Weights of a small GPT-style language model, trained from scratch on English Wikipedia.
Size: 16 layers, width 224, 7 heads of 32, vocabulary 8192, 11.5M parameters.
Architecture: rotary positions, no biases in attention or MLP, tied embeddings.
Training: 844M tokens, 3220 steps.
Each number is 500 + 50 x the weight over the matrix's rms, rounded and kept within 0 to 999. Layers, rows and columns count from 0. Numbers have three digits each.

# layer 5 attention output, 224x224, rms 0.128, rows 137-223, columns 112-223
349590471579476482530390482515454484532437476451540533580426505433542478565439539510513468556465507461523450501547520563474403447467556463577539519532429457444382565458509427508511466560481422618490469504502490501500551534497479454460565474423551474541491491461495522419471424492397476502503532460529530569547566455467460570482471491406
493462521488547538460483528498472449513485531446417556522476483555463511519483506434512472593497536440503546508509521438471454478464547540548454505506529558415523531508450530523489565490513411449511510432485454543454555431504483509600459526563559563457482457564555582515557467577508480501567498493412477490512527559525548571614488474587
553518389526429527474478444590436493543555544540527483513589599462530529480588563501529467550513538507529510524481463474505493560527464481547412479455575533397538516557538458506530556511526464508494459499554546512534523562354562507577562486575501506503513535524437507470564546535501487489508447521464473449498484530565533492574529519542
442519456504550512547450484472470470439556512449452479490524509567532379465543460473504522490550594520470535516431438490503461400529556496469505515602550519482564599403478504464519473468575482468516480397477556384505508524441448578549429455537420566481430496460541469499508531501480449456560489504452525454506489452474474466522606519497
522463592495328505450568551507429554539597536385586532465523472577557533470535461534402572565568528404508521447612529496545476485483524489533482495493532466544456522525519431549457499498526454450468588439503447537472454532520572533441564444512532539421496465562484467493488497448580475467561491651475480533562485457471539422514555444478
501562481500516509403495473417497486483484443552576483479441509415535446480561542434575426501483432529528466536508473547491455499539584533566519579470455510507557573444458618545484464537481389423509511536491500460445417466470441561501556500544455490542455502399542451545506452492473425585464454470571448487500553491512536577413419481498
457517525526528487565423474477496572453396472509584446520520506430477408535463405484446520547492451426510505402534508494434520508534483518457495523565443528539491543650554539403488528485482500531507547565660476536560464519546446469552367515489537450508473521451497570497453446406500489515513479370500533455502508450465530483444427524518
532509606526515436505586555510492447487494570481453441564522435452553506511455519578568466482399514478454524491503546562489519402479447525460553559522459495520429411526531543458573458516462545493512533384477489587478386488478572490447544491530439495497517565613504464557509434520482451462507441494512420572413544465504469453543499536424
568511526545529446521400478446411488574516514498453525501466502552546515560562472618495544606604482439565450545497481423464524471520518520549491464573537534530518486592517456484529497513561446429506571462565485506584412539563479475566539538499541517455512521437606522497526512450609529423500522456596427475515540537519484496436589520547
463555556491513473548495522495522521584407536554534446436385531439436510582496492541540453531536438431586546542497471437463429418467579461520605466529535514434458481472608487467513559510526490475496518426505570522454506465499458445388494532510434470511496533552488461540570519527525484411612424523511619471520440538436475552500540490483
450520505538505472480410493517551524420462480573527529463529492562590462548443461502480339481517431543489535521454550450490492538522559571462503486603636564529530586515463496547482527476516458506476498522505411454481474496553523443446455497540444576448506507488398513505551546505519485460539557508446507440469568465448459481438426474516
518457541515460517498535524499409502510390463461557528638581499350499461537480462501420482464502509484538635477578466583510454510497539502447544567560508482461574499488495566516493445447521488482505438495521511585495559478409559346512567549460602492462466532520547525542471565474443568522500375512492497541509473615429543508481406510463
610479515530492484561438552483385513436452519457530594529540445479479517449541451510412508527610556556568457601495519527525487463444548444473497490478545423502552429495496504361407480450358549473507506485440516535544507596522487549558507497375476478512483558522501422561478479530477444492541530507491346532464581490418548497565489566530
474502503519431516420488435483494489473564510554564461495533529515533543515494499451407507462466513575483412526539505432439509562464489490396473562474379444581502493547428535496525573465409405516653546465496491491573555562479545492525508467553508577445535491485575442461464438428492580425471565463436562572515525475531517430494416478446
545504482584529526425527604514529594545454453499482464451551449444517448500520511421536536538456570457578463531461505464513569481507481577516503507414488491503486500429553516535541545466526546589501616546449484425439584629500485537616545512428494447483652546522477548494495441536465537406477506517513559494470571448463447541451499448525
517499531461480422391450536535427472449603468527503427566560420444571599517373479544503491496445475434493571429491514561335588497482622534441487599513401489486502502507375514542472492455489628516428599509488536575392501524566579469408487500537482523445431500567497481510557422487507617450498580493380511503503396515589477542484498575516
635543381517450491536472436504452508495467486424381525539611490431529554460524568421547532580493483425501493474562536436411398399463513467534596515460525495527611508515526476483532533563428601496574512346547494471614500400443500575558421465479431466474480495440446544599465513518513484497514570472527463470532531543503446539580540529496
525450545506560630456453435597499454539435490511482476560487470521525420563463394498613511578492558480482560469571486456435472559613549538518441470497451579534414514459568452551416533522441472531552526502441479533590447468446522535423552599515514531525505420482477445580469548493547567447423528564548519437454491367598565410550503526595
570525597500478583555519458431488524630579621483526510474502529503415468483523451546501518460544516516502566436505479395531503449418463493423581555454519522476421533530438490540489484512549522554505547445498467551627588527530492510374538607490518514502552523549518454484556447518502379426512529554434498584483527584530446482607422520500
432460496474553595451534507547554414442512576494575412510471517525545566527494429508545518547483536482459480455472544510422539465541488418379498585544434433505543428503469480532477448496564526584473565475437484480496517490476570512599520556440473416455521447452510443484504504449522576451473417571455517498482450546529445529492485526501
490527497443620514449479471392421488646495588579429542519489550486459461523540574416560536546476520508468473427562511498481465565599439571488560455578497444444500476475538507434539532519451474532547469529504526546507511563414575497562539436505511530484447436456532473574567573538520501504592446498441476598575554426597464433613543513585
492511526422492437360629552445443447539509531571471450548412542485482402374544491517603476507440499503585550452508488475502465410551540651523398500492440504358519426532477529506425532541478479544498464521497478421550564621517468523408513605564477544477394494441443479516391556523664526540562421410551487479575492489440437535533402527474
417560606484488436476527544401535493365481459508529443496574471553410508524400607425634499527508559494539637492552554467546484537634445519542565512584428569391520666425478470529439442472556542532539459584423554445567558507375533527509518566528544463565527563562534557524477627481364501513510514535600445502494463511483467410515515508483
440557427423542459417536454442504461450574456471512500564604450459478517452455506506456485447492505564490467479572497637524446602457437557545591355495467499543451479478469499420568576530442487547593415483504475533465587432429528473511582452518549449488381545410498430506552441480497441505543549461562494531588533554539527459530404455488
453419489573528590601554524492528558570519602581652499475599455488513534522523531501499509512499508521401517455544473513542544546545493446408477475511532558482470482475508496474557487517472515499430443513439507557516576569551558525414445506527513424507410487528496534519510424373537506520469491505500421405627493509541463459442542466514
451494547549459424571520482473455499415560433597515374449584579551520406422576482564565504521428502494535467534416483522515548520599504545497553512499582368519381558614449564462481572456483450508480474431387571392429526413515499561490474436607498557502502463506461571509545624514456442462538556511566591476385574575390471436481471510468
494465440458480450443539457497552543507449521546485509507501467574510480608523496495469485481434490551509515538470440529492423557555452486580412468539390512425527526539404532598492464473449475327506528616526488435471533445423447535517499419447472445520625565531466507602494479518509459610473432497555573534544584605470500504475545517513
499416379566566487550528484573478485513465458498466479470533445509456458526575543409488558551460504563476492499559545531422540436468523523492458588479513429543570432424345533513524444484423469481508522489516393507562513478552553525526420572493531575508588500450555551546491442520568504550402554573525527478391598570465520513473460535501
517520438469475584485428527461587596580481550570472480464490532530529497503419491578474561539568488583551482511463502516499548489522556458497442402443460422454441504563591498483435553470438359456444525398508350495484404532578436447456704501461450537420460530537576526423488571469479576531518528413497474474437456574504451492479438532519
464550627472481517429486582499586497434397528609530471495520461483472464535432491506513540592533547535519530512482482422441560437581519479438508477432498385449540416476457518556479614362601472456454413435572535457477534497583537555477493449414499571555532530422543471494499491447457513522463515554511502454512519407442468484590573478490
510487563546518437534508509492460499515523527441445524494366444483547529492583483616517494514532481561500412409548468510575476474581423483450462539481436498469510459543552518567414506463467462515470491518392481489497491583531484465601462482491465588529597484535432505477505426521538505448544561526503501478587446473385492462604466551476
472484631536487561481548450484475507447496515418502602578573540549467524473502544549472501506479552402650420550476425560571417480413493560519476611512553445487486459534614465449327518523525530464493526512428473422503591570494570440455485474510504479496483523441432430427508485456466537582574426506518500443480445508507564508596502522381
495402445521476481575481460455479544543582502503514495444551521464467584515413556450435519628590507459462435519423502455491471400455411506453444554466665446470536599541577524652424558432467491509480464571517543619529579607510565559466583535503545466489544440542453485481543539410528466466482492514480519510457473520555421479530519494573
437492501457462559539529570474519554520467453504460435393478474585484408551448507410456662497553526526518490520557469534476533512443489514506477505420508438542442498492518477437421414408499506534448572528565502521502446541527512546462534534442440490509440449549501453426488480459558448595442486499513523464440493563513475603578483430423
594452483578587586474492457507474530633517577510506495532461477446411641610562585565477532467456470532391430507432428553419579606549449531471485500505597511541502483413482450409480510497442480536529496531539396494528519518495475488487493444562522488533533462371525601509534505495538580414544486593530510534470465522469483565442520486569
576543482472413583450460457491525561645565425542529571536479487382507511452570471493546555474465491514488540488491518538474379452407471509493512508434498537504422489474418435536496505412522488473588490513537508556432515481515540512510527445457474548528489490523621502479428448533522568486571483571481511454432501460501624479469494549485
530542547498549406538514559589581474456463443558590506505515470459526452485432531527505437467536455535555476464484469560484521475455432655544509476537596460469476555443607557599557457521406460471403465434531527510563514576510417437441490559516531444549479545400620453520553474460499579526572471541543565543454465531481487489435572544486
583498526356498398428566481604514534431505376442458442515548548521475425509444530442476564550476527540417488556467545504459453445498464563451425466564545467495502475577456563500432409488422564514555441576504448560590526605494509483553452486582534489573641463492479489470564435555556518482390455555572493518510514480501424462490458512443
400514498476470497491472467489526469507490508474509484472459456586524501462518500536440406479543479569568473531631555500480394428486500443476474559514463462542463494569525414489413470502530531472505552509387550511413461538549500478445485377551464401510508474514428583623544480528403525574536451539457573529490530468498484463538496480606
498569500466542405486588466455476485487520452434502505446562503628517474552499498455564512432575476558513503532454459470526457488373462551507422474591572488566471509551545592511464586480475640595402537622562489550592422413416492460542609525462514484579513453555510439573504567456552479552499481496431645571555371440504544554568516498484
543580482557571504562458526499516586451518514464415533484503531485506464506515519584589508586445484424482536477490528493501538566504547517439477488501567560454492552562478492361493413511440456447505623513448423470550560494568473540476548584496510518530457489409453510455525577481469537589464589497414538502454418589544512520523496428517
567449396501528525493526559541470458385449457484512512525485499498496505566500526435497368565541534613549565554485567488564519456512473547483520505519631605490499527474529473528496533547506535434563505482598490482436435465487505441549526518507450525635459485507570554522535517460605517514481494529565530569527532496524548472468591580593
513430567562477481483487508510562529542498510423465512513498581436476573452485449484463428417509449488378525543612472513410463379451467475394536529517553477549526515535543490467499495519488519402507496494478547490435472438530565534479546422454515518506388562553502397529399476458498449522468567573577453539551514492520578510527574484512
494526477453537480570361509465444405584484414483560408463526499519521515635502500392546557492499522520475483470496584422528478415593548555512429442507495552452508509546459474544487590458507569534563533486537514406419618479493541530539490510568569514495578474524558466462497615459546539548492637492515568525554421480535421426559563403487
505522584480437513513497582434534424537527418500478490434361473514519579558490576458433491594474549392464529526524437491456521516477583429503527466496530500439453425502439512529556482479579483483382453387620525545435480489537491528452405411474464509498470474413474536607528609505507552504442561477422484521542493437438522384481441449558
429512522540493415560622535538406569499533537447514472475530506430505468642492483566496482462516495541539524550544561518461507472423440451537485513581469397466510593400487449475551469437463512448541493530519548442529478593548517448480469439395413532530550576550494469520453565544492581497527474513554508406486500459533572519490532512395
514476464488507601531536538571504501499614466505510523512462543454445398478489488478505530557559585486485494524517576525518416558552478562469520492493549597467514592453513494530606645468491536427593572541504501573474431553477464536613479503501526544464537554528499536507524492503487529480546570557534454506483510436528451512526540487459
495516480506435470501541504591517491473603595525423514454484452536468474448521517521451494524526494511403550483496545424548566438496481523531436439539530533516616505381575524459567522470556559479407430434441523525541417516425566481558487436476439527500432569547557490498526500512479590431595519503432454458473578462489494442487511473505
440542538499523453569532452419590495440564582454433561535402520568446503482450488575549506504397553526331435536496556515557569456491474463486550501544524500501480458474518560546480460585465511559468504431529482429489531473456522574521516545496482653426490484529402471500432547492489541545419417521502535561567514522520461557522584510508
504546403474517584462471521516534436519509461524390556411546530531518464539510490471551531453451526535537588522478511560422503497474546538378546462545402514497460392485544522468525520465478457562534508497505486425521533519495525502450548470504594503490523523421515475403415576455601490529478436552490483504490533522510545524498529540579
497512505544593620382513499522544436497611490494501468494442532436453552520543486594476475495452547557467583492592524439567529552531517506390572527540521500512485460481464441529535550519511587476501459576505481524570529368487540512513547582454511502504558468567659567541484567523366562566438476436460458510471408504480608496438573490548
440437469493513493506485525409558401586494513537490524534585492473497481480558498571544515547479527540553516513474511518590478472515384601417519483588567510554488512512534507518500396530546488532457486570458561428535504542539472569514383468503477538456560449465519483452546488523446408462483458456506486483549493556506578628498538523472
529453510553439483505505568497558527421593416463421504504471544457562536490426528557529496506493512546576544467562508578587573504497478464504518458489457491408486524401463495520487476417480558433378521609312506550533511481535502543397465467507439552498399560511548539379462523503535490447474506598494526482487436462433409559569419511395
476402491574540527458452407506533508505502469495525496497537542443551400449540476401452607504546440550556582492466491528575484499548513442512461484476474427536515421391481472499486480502443497440468444461488511512410617633474488500553426462394604565515476474585555475532625449537488555378528440482545498502471496425525431464544533501389
627493505505544540535456428501437545546505436545561495559519499472568406531497500522583569517436551502618523554517479460429414531501521417573502486413507557460537489462478404573489465518520479468470506574492493483425470579511506473482547405526567511482413493509502447474479484482384504457481501510526446415581545467500442513459420453470
437460557465501580466523434476490473428592427558437528537499507550468603449431436522493415452499538446486568483580502482607536524513466572536563543504531544563504559512488520466476530449559592500499472504548416595530417424443518471391443507525459519439491500590563424554505431522455441440507392532590660517462445471571487560428486476394
526429517451416514552481516465511455569531475560583441626535508428508511501510581474520537531505454519516539470545487533528515505444481599568448463544527564473475592523564635553586539546469458488515510514546576510488463563535534469498436408475445506485537518476367535435564426455515515475574519508468522426512521496473568496495380527500
532487396514396525561528506521543435537454519515577580479491531451478492334520538513498466488563475495449494423498555444478477493595548598498532547566542623489625445539467539504521474499503463635521430433507505481513497398485558474440436434607538556491510489442578464386427544461438544507503443524558487510530485435560430546493513493538
558462532594451492448457475520578495459500413505597475534488520468504522440470434523452490522450465467559473500507518491501447525348545497554463502441571575520485564537435402526525542425468526591496574397578419520457534448547522505440480472523478570567515448557566511455387527541523500441517404506542487644456515505497548482490519599475
510567529423472409437498544486479446531552590482418566531513522507495492426537528477373453458484530470494499516571501439437514552548498487499490489485586463606579635506528541456406629483494468509584489466460468501610516544419521483525646460431489469599508460561393415545455434485524486536532565560487502518540448612429580479520536504401
584526414508480494436451546385449480477548492518449574534534523499549427429443478534575546431506517506533446505383505541444452554463362507447567508516469531540478467553522567499462507466478508578516543592489558573529463508502468508465497531562456480502522477513498521473458508495528506575543493454519516448484480503501542520480469491470
591450610520547504460618527470601573533539431507453503531503561499447439561473466409417584482559524462523431593524518440463531592472557518505558464462574488545446417546510478452557390500506469541529447481593471538532483514542533488491532525507521584527537479526448617617587512457423465512464533488561545573597498445480507421456452571493
489414540639494451472520505503521481401505440555540449519555475602426548586533449505525491501501457487408526414541485467508521434493563427483591515512482520511524442541528479419554526474453518519457502468554518495520578596448504548491647528542599469571603490490531440592449512501567464513547567498555463458544480474506476638446524526521
477512492525427497486436466453533477452430485511491444466563508589433458559489470465440428529449522483528461515394501535572540388531501518573472427519592459509492518447531455517565487443473514503515528537446488414502573549369522485613453542572431514496508454471439484468543576502533506459593590542467534539495444538440508572526510534457
420392595431413549497463469499410481367424524444529500509429544489528543533496496529416498459375517514615476500633526485579422488504583457439536453555444534464496534503593431524515516550532450492584548502470517629554484503451539515503503483387529565456409537617554452544427552500478476474449583492504514535506586488534459485422543443517
541506490510561382577501508513462435539505538462508439479458506562453495509455513495480520408482436485430423533542454395516568485449485447518572463503507424527469507521432466526653537432507429487544555399490568450547443551575480468480473500531515493472472490581391400534434586445524560461559562488501474528461532474549465522442525502567
446544611477509528493451437523549561427431533499472481515549531491519481438566479577476583436575501515546487561531492479473435550499542540421483492487529446533514470545649535455510521476536548485544480450465456589597547414532542601509496490567464563464490459587556540530478490510528407537481516484388472490556564419479477614580544437439
615484457466533496489542478469449473494456518419561435459577540511434462551420513464474469480519494548515462510513445513495487611583404508524483483509481493437587525484552575445661434536535433591521511428482428439551515532444518487551494403495542490526575438513479515550532427572551391454567508507495563529498488505428438487421536492410
471487536421511489475533551558425411467493457489445571558517489534525489437445488460560517439479476544505547425494454407493530554455587536557446511550542491505476409550431570393494433530466541493513614457538436452542498496510552490354488518515437557463615520432548531512450473532514460549402529413521520531541479592543492449518547548479
491393445447480477480515516549542435460469464506546543499447485540454581561411528607454513523471469539544450511510560430558631537456555444445474483583464447471464519528470505473449485506432465460477544589553498473570577493495531509560515517493515439536445500513475455549436445557460485487425518459530538460473517454485414418428657517459
423497487481534497462495596503500496527464474416433451449471462551565492416541524575522509476569467480417448516453519510496517552510487469498483440484561504557475426481543542435483510510470546421484574465453482516486408492560503532583456489534540450489507490472542503490506501491508552621458499498493513553577422442563512533508618499525
446547415482429491414408528474621472517562480346497643469513465559430403520486443521614621527411493410487435474534533498491538507552505549534589435462465535554537571481569416342545399567422482558527505540471451502474508513477444496450453573574371368557488485548502506533546607453520517391524484558455523523375536529584555529498486547514
486538556464477490500493535510501491518455538507481538530459576362493504491514525481524501607502514553539504421448483471620605547519527468420511482375561559443455526365487449547506531458404466539514516469536513550484584492514474530441481515546481498557521448424554604547437525522425566482485511469556505474446487464463478425522478451578
501511531421440531455479567458458515470449470492569493473470542421527523506501433424511563518612537560596407537662537528576543442592486459419512481519482481554583517497487507517476530470534545574553459560475521579502418566531570563459540535486489472412457560458559551521436409496420419460503535567592487488520454498516426597505436513554
521496554430437535534496561523569464532349513506540484405533540526486448507378563484491478537462421489539542452478496518496483505498466489542428449516429538541563434528568511521536371568435428501525495548426490480442619494427484616531520517527572527386430538476421509537532438561419528430526449515538531484549494515569498469527418567490
429400547610444524586505540467522569424435550579499404506501507500465551551496489451555407541483516592584490562525502609544514493472570504561510577385391512495554515493506579534537602527567430482560596452382537481484523429392501455557534630602509508420507438441489452476563520469417423504476459471548462489567507419532509449441546493469
641435376390536546458509511556424567540627539525509494498487385478544498524447566414501454550436507527535476504464471524542463478516573530469496491454519510433564494445506529618559473485522397500465510558452547522450487511498543544519490414514515479456440457502535524588548395483544506539465464538476476475490570509481551542561477530592
459567497470499450438538518548411481406475384514370480459514500515537510481478610501560480535485447545523411477513502412550480573426480502542510445521556531411524504510479538560475431624466532474524410473558523404560423490501505515528493458490569456472573478479557537502524604569578517484486619499519490586502436510445475529458524488516
497598507456461513518551519552473544477529606559518538476519481524544460495469550477461565438469490545583572478402529473432435575526499460452502445509464457505520489444466478536546459553504495469534509488477518463429474598475517565472562490401607518496442429392484551501540526557505534555538436584586459489470532548570475501505520521470
473627407575539558565643516558619474454523509494427471469422556526585579531544440531547450587480463509442528487434562529486477367506532470505500607489438490517553529561469516541525526471548419525419513343581517470427591507458416481502542488491550521495439515484503553520470510487487403531518533524524492483447489503455535373414575497450
414410557544511524551623461461484498411447475457550433468457583482525564426526468399476505505598500543419501583550509492464519460457499524481559492498436563501495508439543507476512509480561518473506459508519495495539445533628468550482505540564506473503521541482516589577564502531544450618519471507503452525430544520556521517630467508485
483438568421551447490560513471487477518522462547461530449477467448497396505477548486498396518582466524539371508523502484439475491540536447507528530442498570515499467523444433496499509458501533491498513510459484467519532490412410535497482600512514434499451457558525491473629461436554478464570430504477516522481485489455508526450488439498
496416400434474509494586526378458576627478524513490424547509496585462485531418492501514542503541414494513383471576508475414453519521495495608509360430425387490533519454453430504513445440607486514541513449506455510588513521529519513493512489490543513562528580527345499563489553492510489465487603432467543389492515503452485507623466452469
410523417428488457583533484563405475554408444582437485452439467469528384471432510432504487563529461502471600478597458571504474513532445469471523543538594575523401525510489461483517519480532541525466546523472523490412513524513565525508411565551552524482511469419428438493553568481458485520461541414464388519508528515454475583454404513512
488498525502535477441541462476420490484478495537550346547480438485523512495394558428497550544524609361565551514571561556528524581523512526539565463605543423474554548491383587508469465507456503519535549421470432545503465465498530414588504425540471535512485486474457576487424377485473506483338426419511496544438476499544471477467555471453
482560466563557517430544538593526492463477624524466542431498514472461574489534520526441419486416612583494491510454563551528550557499564551432538520514536497460568570442615440536541510489456488539499457518458576533522440455507469479493537472466540434539557485538478570496519528518562438531493524479528558519501520499483510444521403470481
357548399568489528602573536524551532584534583545538521413537475531463442509522490494608454593519496474341600417410481460429578503623472485472514467384480513551518496509459470529478565507486568553435483583641531478481497508467506542587449593419407430503543495547485482465584474525413376582514477454498473496440429439578483581541497482494